{
  "num_hidden_layers": 8,
  "hidden_size": 192,
  "num_attention_heads": 3,
  "num_key_value_heads": 3,
  "head_dim": 64,
  "intermediate_size": 512,
  "vocab_size": 8192,
  "hidden_act": "swiglu",
  "norm": "rmsnorm",
  "norm_place": "out",
  "norm_eps": 1e-06,
  "positions": "rope",
  "rope_theta": 10000.0,
  "rope_fraction": 1.0,
  "qk_norm": true,
  "attn_scale": 0.125,
  "bias": "none",
  "tie_word_embeddings": false,
  "parallel_block": false,
  "init": "uniform",
  "init_std_qkv": 0.0318,
  "init_std_o": 0.00794,
  "init_std_up": 0.0318,
  "init_std_down": 0.00486,
  "init_out_by_depth": true,
  "optimizer": "soap_variant",
  "learning_rate": 0.00619,
  "beta1": 0.95,
  "beta2": 0.99,
  "weight_decay": 0.032,
  "lr_head": 0.00921,
  "warmup_steps": 60,
  "schedule": "wsd",
  "decay_fraction": 0.938,
  "decay_shape": "sqrt",
  "final_lr_fraction": 0.0,
  "batch_tokens": 65536,
  "max_seq_len": 512,
  "doc_mask": true,
  "z_loss": 1e-05,
  "train_tokens": 241600000,
  "max_steps": 3687,
  "dataset": "wikipedia_en"
}
Each number is 128 + 32 x the weight over its row's rms, rounded and kept within 0 to 255. Layers, rows and columns count from 0. Numbers have three digits each. The size before them is the row's rms in percent of the matrix's.

# layer 2 attention value, 192x192, rms 0.126, rows 36-78, columns 64-127
103:133151120130137146130097107044164128071102086154160145144120153043131169164066131116122113130147108132121117147125140097139112127120132156114168166125158174139137145101112106170216127138057112
098:158144154092122165112149115138149142135147143184179142166147145147101162171103119151121084098114095147174144141178111074106097114132083134143139161104197165104141131142085023164137091190129132
102:119161059213085140052083181204135090118190171129101126107137151137117119098157112084128137109085167128133126142082129171128172178139102141063139165110096144088108108158180137165172134052193167
101:173137106185115173120110246164140078113162112089171121191126159159095126088142091146136173110141110149111140161161173100087142098163136153157105160123150129058122138087121177170140111151116125
095:149161084108174112145139150091113171132164118146140134137106090136126132110175146166100053163097110099106144149165160088180076106059149139137118155160101087112096140110108085137171143115159109
101:124088080114147078170096060122081123181128134183149093106107112143148170125117119097173130101091137115094104165074134130094132166140154146126107125113129141182097110140146132118148158119122093
095:115116116105137090204110073081128125121075105129131120118122099114106151172126120110108081145146146150162121158082163091150113153144118159121145112132096098153175112165109115159145110159107095
100:087167095106137133153131081191116127152134158129152094135108146168086112111180147146093115175127125158108170136123120110091150063149155110120107173096128111125142133085091077162135167162113167
106:156114170100108106127140067094069158239121159166120122067087074149192190190150095138109110161100085117099123097120096064177140124139146140089082114117108134159113135081153152155108142165137162
098:184157181087103133098110162157141100066110142066143128145141131125104175103081154141121106154135109239168165151153145122107085088098138175126168095116135087101143163141096122109123145148084153
092:082121182151156132153120127161186112153129143110082138167159157131146123119175069098200147154109210111163066127118143139080154158111176124101104140133132169133149075138159076084155126086141155
094:100151093060147118136178195145122092129165139114124130164084144162100116093115139101137151119144142193199185140212159101128100105120104127106142149108083146193139120129113091089142130155098144
097:104169187125120158123096184146169090064120173089115101153134139182146098169091157209109136125150132158114073111137097120116137124127144120120125119118108113068183136110087119125139099118187100
095:150203107182127137115085197142129208102137098159138068128155098126116091109148153185130146154153167067191103170135161082145140110071103108102129114137169136132151141138080153228147112075134096
100:125060149100099199100132114116178128097173130143118118106114114156153150133180135144139197122063130119103115110061139134170167130145120139138124140123122142093122132114127136110166125141161129
094:134195146146077162142117097157135154116136096137124084138124087149143128154109063106142152152125119139149079228153133198140121112095132106169123101125113184089132097142104198118122185167088200
091:144162127116182098111138081152134122119116144127119164122164149099161109138153066102104117077100196125144128190094177132153121181105102055188078114167160126099137100145071152148095151151102165
103:135116147146094149047143147116181162131134166179165124181068149141110161108105168099160156088133048143147172066092118119109142117209165103171115131151152120076135088180146172137113122075145154
097:127129114078113122126119120140149154135167165151136094103129096133172113127104165141098124172144052128065114124151159156152107106123115205178114145142159120135093169086089101161127130208125083
104:119170110068215118152124210138152151141176130106120078109107125132129102110104100136090092124111187127092183064184099114103135111165116156100121113113149144124114168085155088069081083123135138
091:111130140074139089120135187110111072122106094136181136141109145091127113158099056126129103049161151120107162096202095127154164089118103170174161149161144104154130090064119145145161120106087119
088:125108146041173147085175159132170122104130139095166109207097129101055170092146135116152157156132132140104171060145087112106133134216167119077102171120139093063115113158138190139130103061121086
089:127159072179149145190134148141104096119145103097145161144121131157192127148159201090167094138093101121108104064118125121126163134144128081199137098155190145117169141151102065086123153165135177
101:161117119093096129112089139084110074114166079134157177155124103115087138132175095111126150197130077120086114133127143146157133103117147141113142116187064136198105155133130083129111133243117095
095:122190140151127156139147170158139137113085124057124123152126140175106085160136143166105141093159157117140135124113163154094124180106113107153106114135130119121134147165111111085069084198201188
093:115120173121148091066136145139099119145142211074072128078127153120114109082134122093158174112170115168168155157145165155101121080140142159129138104110105142086121153126135171111093088127108095
094:151120122053132114093121123160140169166121154144132131166109127108113166104087112168130159133101187144131192151100140111130137122117113085140117099138114148079132103204156165133113148169178117
095:102108186114123151121108144124109127120109188120209079108106107154095117165107182136152150178162132111096109117126083162158100141105134183145119107102132113127110141092149152108140138115145113
105:089171106153178099152148107100122104172113125127118093114088126108111105081134106154114098122108065140092156151119162164128128129192154091094124113152090139156147112160160137137128116157218147
090:106178138175100071149104164148077164157148090151112136043069183135140136103112158179127122107064172162134113070109134163138153168091154145177122115133156135138134162177131104146113118150129092
096:108067180114079108073110081154115180092136109173113140216074065091148149131104160146165142147150132104143146203125157088101121151138156113115119179095220148135157147164133153168206123053109140
095:135083133080162107113136125177147136105141115148088108174140057101109132182120103113107202139142114121169103154140134159122126141182168147122116176127148119064058134117101174168142117063105156
107:136092153164158097124125165172141107119150098154106145172165131128096162135141093077132154108204136105103220125154109154160107104171096079105134123150148110119168158135163159117125145066098148
108:101158144128172129121075137083160120137111133119153157112086110086139097069156117121079145126171112133102160203139142153152155123165070095178152110136125142155142118077122115102116087163227148
097:118155172119076154071152111135196172066108081137145118087164115165117104137114126084154128091132128157075147095128154109161106098122207138100183148117158109146099176079175206146140135145088115
099:150121115134087072141126141132104136129122096159142099130139164096170158214121142109148163136128118103149112143108106217134144145122156080122165109177147152104125165104153123086181075088126144
104:127151102174088114174126098128129157107155156092086138097121154046219156131088147126118155175128142123053132128069164134138131155144132142125118104143153074107144100159132096071140170093102124
101:079174197116164174133184090147116128112135092123130147170235101100161118117109117153137161053130084144106122190157134157123098034169105134158161124113090122108173139168150125099123124087083103
106:151122113053145159118059042145123131097087160166118134139187110149180175118135074095137099058145191132076111136143124103118162139102079089101134161077116147094079058107167117135117167130081144
101:132132074122145132138097138147114130162189097167102136166176111090097109120132104152110123081059147106150080138149104143118199092082138168158087129097074124122189117104099129123097104125112128
102:171136154163089113109077130103139140087119137136081105123107092085146125111141108075150133082188121159097090120200119126174163109071111078114147147092118124132098120063108159047120096182169121
109:097195167141146152151157101126092133093115152100150114126146153093169128172199181110152158119140095143103192137099109120132141099146127135073118088094126129180162172114168173123117089068177147
107:129137136091145167169151122119108163123136113088052084122120133137194135146106181169120110102200129166124184089070200134150131163120138129140131061124103105077115200163178196049127087112147191
# layer 2 attention output (transposed), 192x192, rms 0.106, rows 36-78, columns 64-127
097:146099135165152160118181067145137110162133109137118160146100056176140123135145112177118144097094145114116114167143128154108129162118103112119146115141135124097110114129160204155074126160145099
098:114121158173111087177077032129114084170125127121103067046105108142063096130108126077160192129140135114140144113126134188076131105090139074158106175094148092105070114095136148116128128111145137
096:121101103148150104095150129023113101156073141106118200155124178156133140134125109115137108100155157087091124097130183061144131122124211120146156083128136069185113147122113131067097148170152132
100:113179152051118120152191090119111146198108139149136139101164147066138076118156152118059103123113182124187114126070118122173129144127150159150090101093142153133117180168138129053090210123115138
095:118093125139100136163126172137098135122119096102159122126107156120108106164160133140155138126142146119127110136042116123168109167167138173141104154140161108109154081069127114122135121095127111
095:130085156198087159120190097082177123115153102106128123127126152059102126135089082146140110222170114164126109140141142164172098120136160178129151038172118126145165102129161136104098119113118100
094:143103155125213151083220128160130154134149155155096136131091073097112108063134123151165136140108091107140133158116113149154155082141149149167172104145162160084094127112163105152145152114161058
093:159105126124133146111044154113108146125107135133096160148137087146105163104112176125146125055054102068116065163062098148100138118128079188149108085094145139123118060189186150140116114129041077
097:122122114153147149138113196109243088059123163113134096182122150071027141124125147136142117105159113114164102109140127157194099108124111132130117170144147140086144158161094108109095129117151105
098:108105137134131116095158192125094146174104171126149141111085155148098075129140103162139135114160141064093120190068153113136152142150149135107143141121149167118118127164135100114112099127118160
097:178095123050094139129196105129122119082118114116144122064136143103153099130127200151089143062159123131106109162155133148114127053133147098141119113088128086155106167175030134107158131112076133
094:230100153124163113139086105129115119121123163167171107143221157089153116151189132138170128190137120146144163085096123115105157117125160151117107162134119148141089141175120107135123088149117117
100:130132099135107141118153118144137143132205123121100092130154154053074120130119124069118178170117129120105117102066142132162148080100108104143207133115131138137093106128190133149176150135153159
100:134108089091171074143159178136182142159170154156073121160117168186097108125132187053128133198168154123115115153139053099062132154083129115131127114120108131124099109101138108091108144121136093
100:166148168149232128112155072118103104106141139115123087113146133137159041136092158130111029090141108110107148161150085118118140115156092135142117078074134139197237069095104133137133152132104166
093:129101167115099068130146145129198075123103100101131137126141155131090087098131183092124134143143142102057144052105142123119155064220089132065159144161152188181094083106176104126104094108150103
097:120106116167090092103072143120094111129126092166145129098170090186075092095103188169124117141198145098177147169125124105133098127125137147121165173067129116127099187139145127095185120112094138
101:106155165164164125093100133117105099135126055085158109104171165117164131183124160139089132063124171150140154115124136123142127149084120157121130093108109190080074174127086126131079123125147101
098:147157202120157073088071114128096151096061114135118130154152079129064166170116136162180110140098204088156123178152122108119155076056137130156139134166119166125137137134168122118111104081127154
102:113079146137122159095220104123135139103125130114131164183084134114130106100134176120166138144111088138162136092109084146151125120141161130162102139162093126117145120143093111130123116117153183
102:127084123125131137169116116114101103124086107055088126179131084116148106210108140116104147186136094173107086143046135141142145137150157103144050172123151070096110114153121089138090121158150155
088:153114068169119117133122134127066159169187107122118165091137148070157096088165156129110121121134169142141088057087144153140064081113083142187131105137180134092169128119095136083111202128129090
093:137083150145138072055114107184182116146084126108135158097109168100133147150141046132170129081180114153104113112122155130147155153145141096094128166107142105133134144138151119055111091060139098
089:136151100121166064133107160132121093180124140147102129109135131125095101183078071143166129096123118073171118112165181127065128134159139135084098155097144160166098160115104159120088106092056107
093:174145087160096106148137119091106100135159163138168121165166121049069116148156114137034169121159121122166159133164170121119118103106145183139135131100143114125157195180152182134146144107061120
101:139108126140165149083138157107163199128124124126156146076136159138076143153129098166157100141152181179132193154091105216163140100063087086160138199154091148126109140122094101190173124127115137
100:163118136133135188124153128109095150136118136080133116112140148078178150100067134175155148159181139135138083155129110084165165137141115161108122157160178087151164126149138063081103129137110131
087:108093119133185145070154169115148092106151135142094087143213112122133155169153140139136149102142156127189088079152142137089164106160177086121167103175166154136125137121132102063107101097168133
109:077132144101131076131204116043102151115150126143143083128168151148161132166131118153109181165193062116086137179083162127144110090145208083102111190125103061142111167113074133163150133128144153
095:150101139093130094093109183112120117071093092106127092086165191196068139120101112131141141110117128127119111159126152106152153132090154128123101091141153150115121170115099113028112020117178077
101:113159103107113037127087152110101075114121172113086123163094150113138138133128145129170171160143113119118077146160171108068164126148139092105095163133108140150096111132133133088144082062113133
096:162139087153129126177097133142176121086158080116171147151143164141108136120111056132132110105162104106134117181144100170194130157173115189137125135134178087103139150150165135121138135123128133
105:086180132133143100169091096083091119144143072189114098187177121069192102083083162129142142189121140108128144124153143175131128146077077100168060102103161144149141140175129203111140159107089122
106:131137189078146120135125106138169135131107103080137200154113140138093124160105081149173111096154083067077104184142110123151145184136134129162099120053125093176109163132112138166143150095117086
096:114121180196102143083115084109104122087112104122114115140137086142097135065124137139120116146105162160132091126140070163119166081095135122084200136122116143141142088174125083100163091097088140
095:118108162149085137068163168104136133148131115178110089160117057095143179157090111100142120138160181119128116106122148189109122107137107137087124144140099168140120150172126067091134149120124092
110:112126073125136078073146130113095126107134093094094135137162078149085090085133135074117120196128119146190121068096156088139137172152110191168080122150154164089113116144170118168067111073097109
106:190201152121203144157217113137059203111198160160098134107186092129154134144136170134127148118128129131114137163131133122154174150152102097131061130154137128141116138156155113067084132136116113
105:120147141170178125067112100095147176111086109155058174108108121083119104135084123085126110072095084160148158141094116172181082147155114158150116142182170081131147145128135168113144204141139116
105:152108051116080118142119150108136115203123128158169112148144122109196097119116075096108170164097177133142123170141157149176131125148150142174131116076113106177136112120116120107096142135152165
107:073166129135122127148086155086143120187114132115187156061160086163125088134123142078208145100184153137137159153134104101114130120117127152229158142124122193174125144161115116137123145163137167
110:133127153128186190150163072105079129131102153123067153105107109101123137174168154104135169025127125159156141154110108124105124092111099153125114112077101084176179121094118177117118074178095123
101:111150143101108147147139205152116190197105131158130097139086116137142075151123160101084123151160152131166077186133115149167077158163115181093152084147068166081114171130105094100088178181155121
# layer 2 attention query, 192x192, rms 0.141, rows 64-127, columns 64-127
115:162138124128080138088078057107100149123121128179130129083095084134045103160145129131140083128105099071163123094116105223141075172120136120147164181121105187132062159080157149068087130124079172
099:099117093151132170158144169072103105130111153075107103220127121176136105170176097145107162101141175139164138079162113201109097153116117165103128136104114139128190086121083099150111140164089108
095:088087113186124167170138158131080097138100161078108124176146102136122100135178105128117154094163137121150163108189128238146091181151105198140127165113106159141155112081087130161107136179107103
105:113160107148131130169187180108132108136130118067123151211106146060152090135129100104073110155170167150111129123141178156123142062163168173105103125096140067146174147097056124168091134102101118
114:112112148119104117182121174119155062082160146110108111123128123098146088159129156124207114135149159138136132116135137061130107190097113055131075154119140136115104070131144183070222152135101124
117:097097121174111093141073157137130134139162100068192121101138123153153163163139114167130139140070109134065142131123125129182084155093135136117123177097169170090161138143137131128121136157086110
098:061109145107100138163180183135135142187112160080090115237142085104112123204139167091078175152193105138146142101178124165150123094154113133111142153094152170161120155111065143160068116108082110
094:135255082070162133144133168145058106134179132087148118168123162096142078110156097082088072137175175156124093122186171155149150114127168114118155121119116137115137103061164136153076160113089181
101:142105141168115169095150129155098106142127170171110141145179185153142097125119097123157119134154100146128099111148142172141204129162089180090113138143049154127114162151080133128064173122198155
102:123159165076111138134163172120091123135120110107137084142135132093153050103110097081104105113204149137185153115152181168143112097132148119091103143090100151158136126108066142168088112126126123
091:088052188132154131104188105120156152153082141133117141137171092105120113132134177141111151121113129151100104121145113097093108102117143055164117128142104160146090202133116122123163116102113128
097:127072126096132088154155120150108099135177144053125152163110093064116106207152143081114146117145128108194155142155128166136139120160131148101096156151157100130189162139074115202071100149108163
103:113098130137147154096148139160099165101104117166115081126191073119096173156155167152152150158142094062150110118144087137121123134128113152124113129147115112108158112121136205147142097150147175
098:123133144094133139125092121094172167144132157126086146157132067128129119141149190093107195211168154118131091099072145118126168136138101113127082122117104118087160081110140185140105092061134095
103:140112106110157120126187129102116175144122110095102152134112057096070123166161176063095144135126128133153100070134179183121133104089127075161104167130109144158134131124123113147113122156072127
094:173202144170112109135082154110106181099202107097138135104109119069178124139127119167102092111122170130129152176120167165160100157121093149137182092140106131189155120156158135087094179166131125
106:157126169106135132129108149166118120119072145128076108166138145165197121143131076135125098077124117118114143167132114118127116084108162151169122105129139105099140112177123158086050105105136114
104:107140106080112114181105120126136058164059140088080201177152124153088143139181121129134104167149104144124112172109116096146155131141153105148081117082125115104122130127085112134146092087182152
097:135158153129151130130159108180085101084119162104160152128059172101146093172143092135102084114145090129120159140154178096105077092150102108152108073131138127144110118125159102112136117108122168
107:147171120095139116098138060102106111135119165123119106157174136162102197082104126141116189142135110065111106130143116050104176099145117107117101114107151098029137112147166156160175095064124180
087:104096070160114169153128110151163137124091072127190114153175141159114129122122094080111115156154202101130165127111116160139173124115155143099118143090130196111095117161143099094173143092181103
099:146108096093158107131168170154097117143090135123126123095116080147146136117191099094162111113095110106125130110081157130106142120140119125092145168186130088132134171111109122161156125180157111
089:125153097152134111086135148118125110127146137142169159172111134074126142189144120131111124156094128132109079078109076135123233146145143149184051164168122131110111133079134162121130103095089152
105:096040145189124135143120088119161132163097094142106089161196094185135142160127123118119181163110123138124135175091131118175110106124128076130140152150126086135156150116137133147159162169144078
094:129104158108135133144122157146162126151139091079122138134179198158089136187079176154148182091090158159093147119117025160147125134120125144128116100131079134110113110107091149083098149156157107
097:112065079132111123105202137087144125116121138093124076105132112133070139139109108067156175161141140093140115092099076179157134179130086113130122182151090184138148161132067117115122165147170131
095:116094095168111154162081149124179102150097093135108123136166076154170094103160155161083146164138159137134119096113142194165107193109140175124150187140109139083118168082144128161100158149158110
083:164171147098145129126089110098084139100085171148176113106102126150119141167092058125125098089113112126141097165137152102137178107067108173146086047179154125091140100215187119152189082118074121
099:116197178107108145129115180141150068095149088107167168123110124117101163131117117182134147150160110141176059135131068149171132146133098113135103125113100132130130079191105088141139125122096173
115:110085109126111146110137108163110115125064105107133071117122088068125139092155131076125107176096151171129114101146141136101148042150155121154122181119140145141153123112075116147180126136130093
096:106203159104100162108132092159056138122107119120175139148091173056087121142116067106126178093100129088194087108127070140140084074157071098107129124150173101096159098152089193141162112130074171
104:132074067151109106140133145139151156130128082097114156112162119145095111140133206091116127126131159122103126143132100153116106124104110184158131148186118151111111160168083139132056120172174130
086:109048165164161166142090103105184102128078160117083111172174166124088147129134099113138181192137157130084140109159105123123113109186123077180121148101112123110099192118118112125126099139111102
082:137148106118073185162118079133073155081130075126126157224113152154055094135166109116139101158136119170185092134097191145144125140104167114095069164172138113127110081139154120116176129100119201
089:126184163094121184179136096130166140173152085122168116170150143148120123127131136176090111143131109139133130127130065125096160097106192086127063070105089126080135107121093147130173097044067123
106:113119133112127110049104157082146131114034151128085180112139123085136168149122251125149146178171134089124129104131102114144110186138120148101109131116119162089127154193128046113107118204157124
097:139114161110104144151109087108184129143107098034110120134127158140087140176152132147134192115035152185105127167129094158085122112116108085157127120132152056147149130109109143158134136165102079
107:164107088138111104167169147117137158132153084119121113085128161145143186110166131096084157157111173140081176083150154097127145183122159167116072161147146150177108178099157150136145168172132108
093:051137142147128111109120161096109143131088121152138126130106137121162168109136072138152149159152134065126139213147080139153132178166181083115150125107138153087129134142132135168136150140168183
105:116093165113124120126140111092161136113102117120137129153153117104156149119111187201114140160170141144069111134159117074114141124128194078117126094107119100158120142128156106116112034141142142
089:140181125130117083133126125126117089115134134144150141129080171120198074083124129167154122118191150106135140124110158111133127132098161085120137071167107093145131125179140166130165113125097161
096:123074170125144078133137167122196115093115141123117145145143103148087124153200105120132124099130121114212176164140159086149127096131193079154106106145141079169135127168166111135110142075107163
103:078164098162139122157145183167099137132129092095101188141145157105126132154113118124178110102095146128113128160174118170183101127103111149145120125145157131109113146148136173119129173072149179
097:134115165101115150108111209118208179105136090092122079100165095174152116088140173108109179083123145105097120108153115154154131159103134085117162107134077129090167176040049095177056154138120105
099:189101109126104099077127187145133119149065119124119156111167111149100123147143154105111109121138178093112126109137115146169071181110121136137160138142097122130118139108099092063067091152180192
104:083066151098159121103098090141133126146111148123153099162168140174159125190066143084119115084100158175130101128087120137119109128097126101128160144129074204144149111122102102145082114150188091
101:147102133100114094110192128091173145135078143160019109115120078147190060103139148116150133077136142167147143087159138123130080138082114146137050144171066153178115135147109152152130098148147112
110:119127139234163178095131095126090121132172169106165103136125124094103066173146153119130122091093155165130059166131104092112116094149048105147186075112163135139075181174175083129150106135134166
110:139095122050159143186174183149142176117132158119090084089092101127134138097150024118076163157179113128162071182136132044086114084123131114131179141130149126114163094112149130139180165076118139
104:216172109149141161069153138089162117120150116142154133095106115092080135137180180166137144165110133123171119141156164179153138114104126148055120128087138086114152145170141132115154050170115089
102:100153149124157083108094146131185176167142198113081144203085149097129129103179114197135109117145127153159133150138156106113098116122203089117114145080110108191178123123166151153106138146103143
112:137109116132071111131129113145030099122125131083131137104129154129203116136117094083239138164147118169055144146142171158164111094150097097137111148098106156171108110115173045135149161104164176
105:098151112104097167145134082140112170127135096089061111120114155175072118150129059103100155169100142172158098116047140125170123134136134163178108092117142134128121131137163134117140136087156134
110:090124213147140153136138128142101103087090165131146120135100147165081146162108106094151148083086060076151124198181107077121130103103146045120115080097131113073129108120083141154134119167114163
107:100135101163137084122142137131114144144136141160184150179179106126122136128126098088158102096098142124130152106099182162187203140133103107046167120123132109106087123102136171106153113111117132
100:038124131150111132196132130131130107130200105143107125140105153124120119081130115148105103188172074147118124091096112092134165133135117075113172079128114117131101100045145124094137148120142093
107:131126160154126163175096115117102152120144112195127121127123158104102103112197183170119207112163142181135162069106103116071144153093164093114112104106131126109111148131192113102153184132142053
097:098150191195141107138189087113157108126149185197095165165108073157090167146099175090164105100103086119180143111121132109162127161156102101137134100141142168127101131148114117197070095162105119
092:137187146059088099123084113179150070083086159140117164114141133131123178157129106198092112184113149149132148153084166137121160146110130148168115193101111133133113089203118167123164113124121175
110:109122104171157158086122176130096123115193152092111130156122104132036115126059162095180106082129087101154048088137145108165127137123077185101138153115085164108087111132070059116065128171123138
099:137092124211169136071116095121140156141119157087102103145100138139151118105101121083134105148125071143113117121181128129130101057144190135107063138119117155141174148105051103159133122167117087
104:107165107153127091116094126131110080127097179129140133185123134130163095061118083079122116148182133120052096119104149062154138127116145139116137151140112145124144122145202127153166082120132079
102:081156184141126145169192195090091106183130107111145118130152112125184133105210138130115099125114134103152092164126118165175149166129084125145090091107170143154104121107150168145196163169117112
090:122143094097105135085087118118137184108139155192126120087087164064119138133068133185121137173179094125135174091135108116088172145166166098158151191100109161139157123097152210132124102086160143
# layer 2 attention key, 192x192, rms 0.136, rows 64-127, columns 64-127
116:162176098151117149065120118177124152111063089171125092130130097122086147107101129194062082171126117107131135123155178146134132110132044170204120066148170127167141129120119108096095102129159130
100:117146133105134103159169174083181101167099114108125153160143163102130106131081133025169169130137116142057164137102128119153171159092100127096119172172120071107073187163193164135189154088127173
095:085172107064119089127199165062166138151121134131110139184186115182135125108117132052127181108161079155111160108141175160145163127110080131107172159158113085128076130169146168101172135091109137
097:101124127108124118132099131146156112132143117155078145124153111128146134132128108108140147067150158109074113147121073115085133138128160142110173156124069089074154157106167163173112146119079141
112:146073110129146129144117098142064115143115155136129137125140150104123132173116133084180077153138130142162119044059117173157139182171177128193142157160097187111124127130126099087086159148157133
105:054086185071095117115080143114200138112112116125116123169159138151127121143095099119177105075163133119154112154143195092150129096085179114161122166111057108148128110108098126096150139178153119
085:087156078141128082175163147137130140100127099175077107092152114129127101090147106106087112120163148104108077189115128142133143096150092200117164131168127100081162197133090161139111137120175140
100:174100146133116115151050108175136108184065108160092152089098172086188182148106140154136100181121102151092130120095092121074082099161110123203103113133132172137129147144137117154134156090115158
095:107196084113162050172204137089151191137145111074094143140161079139106149107180160071129159114153128139135096141139127192103162165129141155093101127149149092135058196187134143130136113130052118
096:150109147109127144148062124115151079163085168148098110114085128106090108163110090131164188092118159152114101099119089158106175125125162097132136124159097165091166192121139176125143109106117105
088:080198076126090112134164125109129162102068142139097112114149120112120143110146120088117105153193099107111112158113148200143126128184144140168178115154109141094107133180130171160099147113115186
103:124144158159144152152099146161092147123111098125086092156130106116161205149182123180150133071108130116114112114097096127078120138187104112086174125071121106065116135141171065140179172127174144
110:125159120161151128163097145168128137146108115097121097160198174189148128180157054159102137117088131073073140123150153132169149119137108185100157159085205091117133143118160131104156124076120115
114:165123121193171175166120150152158139072134119119110067099119118144158184125147133179173096115098140153096120121090127100171126120138128181098096080149226067105138150096166069107160135162128137
086:130115119158177103130116135124139172151110157123146099094143102126113191123135111179097165141084125137094124082106118055179083111122100098113144122041131101054154120145131108145169166161169179
084:115102085138130153137125144086134097120140145087141141161106155133128173107121131141190138076082117153132124126091082101107172156110149097090078118093154129150085072116130078154139085134100124
118:139107193103154134128158127129128119064124095086123138174070181139186139180140154152208080115169138170120100164135162146091187127138133190154130108142146141156102136102172104165123135070094121
097:158131150130131122129136065194071185022101066110118068142139089127140087128172144117131094155185082124135118119153155133152056133194132152105158113132155123108180140129111152086100146120179105
086:065174124183127105125090071127123168079116111086122165095128121192134127158130195180164128138115134104146104184099107173133111187134133131108148155138184165167080137100142092106122075135079161
104:175192118130050149136141067154172058123169105184125126143200141129088167133089135114101141130135147169131123142118116159130131108095146139124134108105128104154090141158188112116157191141124166
107:107150114130140171093119156149096101157102158151111150172124137112153107071156130109156083108183137134154182118173132133125079130099084050187189166146094083146145107132150164123140144146170056
104:107138140157162098099097154158127196135048106094156141132111157142175133114168111148103184118103145049085121096197144119140139124164162134075103135097089157168140066054078201085140118121103110
092:164106143135141095105163099050166148138100123144113151152136115097073105113161147084089142163193127147077136097144160149173069117124089117162142108114131180121116164108116122123138101080140160
082:122161096155140122142138149129176127130087114127149118132194143190182121067178075131163142072110197076197118117155144168124129145094114138092170136134076137136124070128095140086126102112137085
078:141149167105139108104189150142129171116090177161118126141133123173143113132147175051116160135189154112121116103123126110180102119127078167163162126115125128085144142134133156127110139063148084
066:098150141187183144117127130118157156142124126181130140165135147139123148086173140129111129192163134095139127097149145138172082079121148171153155125086181086181157115144121130095122125123117064
102:130118149156151157093072128112179072136152145116119150196094148071137133096128061128153148120050116141104115128129152116137160144188160129156162077134109128127139122138129114159148129106104104
065:105085151128133173106113136146101088169126107131092102132081142125108151165025170162143072112091088133145102136135144124134129144133141109095115123154124173155062088059196101156128147189137178
107:144113116127124111102094138110105122127123144133190132174176128093126075175114144090123119170171142105103168140139140109171087129057121055101123115130150179102141151138108150094123140154183133
100:163142137101137106092148129105159164125191139115155131167131106102152138099148098137130118094178130096164147112159188132131150135121063187126108141130131153176141149105115118055122104093109152
117:165145064129056101124069098095168087180137087169216137094115132112091129133112080140094151174148137050188137093124145096084124113070104143124154106105150122186104104103157103070117131114091163
103:068153115077157148191121161146133147158076117086130136173095143122175121136127139124148128161172101140126164135201119221162159102121136139131109119137137112112171076115181117114151139084154083
070:139152123152122189102166083148142092126185137146120153163159166153121084068138160111105121121143085112149119139139129057115075138108123147125144047193094098128207101159107181111139123132133097
077:156092156166115079123088144118098120111124114117135096101106127161136171142120132175107070087084144108107111060170177108102152118134120105077101145097158169135095103124209071148108151167123134
087:151166147157174161082151124126162096092148136176117120122155143125156167118105116117172082081109169154074145116111154086153107069077074130134164110098116090125163143148152123107154155107087148
095:091143158181105150175083089169104113152150176057121142117162155146118122100187122144118103137158065102120120120104121139153080134095132133081074147102191136128173117155086163171091121163140157
103:125077131115129131151120121114122174129115082118159081187154069112147193180071098124129128120146136093120152139121124165147155119160172200029094138154109132092080089106135095086136134149134143
102:046139129102154078102143172094180125123096149134104145121130114122124112137091134054126154138103092136180169160147101096162115175125090121085130123120139059124151142112084184138137079078100174
106:125187159153058115158135133138084136157126101078035157112102179158109152081156099139066161139131139159140123155100166081074090107121074162089122106111122096140151094130100200139148109141142124
109:132117148158144144137148113152082137057081158124106122102104168190142125123133129102147162115110136108067141113123143118124130135143111163119096134124155186102163129107119159147105080101135129
089:105173121076116165091161131124109097142170174128116186099103124126122122104100109075139138124154120187134100123129106112091154162117107039206152162170105132127177124124126141134183178118118107
110:074134127072140092115100097233172149067116148125102122073127077159148112131152149177126170150116119111194012142130125147102117129128142096149180146137077222102131112147092136153128121095146153
107:142092103113095084123135141090136133185159115110090109167159148111137163162115080149108109151163131161173136106159172097093107106091106127165151114115150119112111084142199111133186105154134175
121:095101101102143098163064176135123128104113150078209062195129106143133097154134056095152194173067117067099146159132114061138104064129112159083086095129125112109099139102085117128110124126115174
107:079137175140117121092060110214118181086099202111137153122092137190099080167184187105168118177149108063125098058156110178142173119180125132143156158125172123115156099102139110153087096105134117
104:110037150129069110109145172103109160080139156121126110159114126167140130139110129108130078113163139099124154195109105136140116094155049155164103160161149093152087161123100149122072125186128100
109:072171090068125180136122137111077125111112104143140119094123103130072135064179127125135147128154100175159189094148099097124113070162123102163166155148125085123115105150194185148134171176131149
117:132115112129132079118113138119127119142110178115157082110154102150135086079143151119154187145126120069114152128123135144095115192172161095116147134174169195119078109152109073144131143104135179
114:118153198110147151131140168122075144118101081115076080125142174156168143114110167159085187110167130146144148184151115114145101112128162096154102188119105112068110168139144200111145210125135099
112:171110149143123175157105126134140087126121135137160089159116129117112109115143058120141144125163116055118104130105137103183168151088179128059113120138117178108168111070041101129085087140144112
095:143132111092095119118153130127114168109140107122114137092135117152093152050151044149120174059156098155210110110068120074120085097121178141198092157163124150091159132150085204123082163125137101
119:130117097097102092107175109122096166143139148146113188144179058127106173165162164144139111105134201175175140108158148147113158167106087084093143175088087134140077096127163151118111127210155077
113:141104143107107069108171148150224136150125137101157199108137143081143126136153133096134073109093110099107095135116082095163171077143135113088176153074064139158177132163103150120123174121134202
115:113122114127123132101116160150112159132100081135139085066132122189082132168096129173080118173100144098141123104136149121098084122125132127070183106134144109187068135106146113078109054141183142
109:157074127114119063130145166106182105147189151169139058140100176096139107170163077112100118121140131146110090144171155127170143145117107104180122113134167119125087097083116109181128075140144107
116:167191150122170092145180114093133125151139125129088165062118153091204068142123109106153114081061149172063092125105169111107152176183125121158139076104114105102118188126144116107088106052073086
117:130175111154135146103166174123140119146119168127150110090119156148129165109099118172161100084095077069179128149135129070116088156147148118114151087174099060127059144144127172060121130145149158
100:116132069100162095168141138128083133112148065152120131091179104094067167129129176143091148213097124174155111085165122160123072129120141184125110109124178120169102103155100152102107069125128138
096:163159165169126162063131136121135116105161130130133150148080106114136165082111133126065106128190118108171160179122128103196112102079139108121107136100138168149230112129058159124159164124153070
119:144090115049108123138137179099153159192106123130190167140140143141112052152175118109118155163096102166122138103146147108131105104037195082134102140151163125151168149142118083137099143139189083
109:098100108136091127154119089131116179120132094177126116109129109112121087147128124101168078125130115180098123040139131120100098117161118130189145100184142101117132141099123144123064072162155147
106:107136141082106174134118081150109121170128152133127171095092165158096107101108103121135085096139149136128128128080101122148138119083146082171152183150108121139163095091106166142124157185199096
105:136081125133100106135109147148121135081128117100107099125138084057063134158165069144167145081113114162115178133070202088115097109126182113123100191122137154134110129177160075197108136135122170
093:151230097189169183147128099111111117142120119146107122114121149111069176027181152155088102165124085115137084100134124137123116086158161219208116095098122143143175140121147159080173127112088103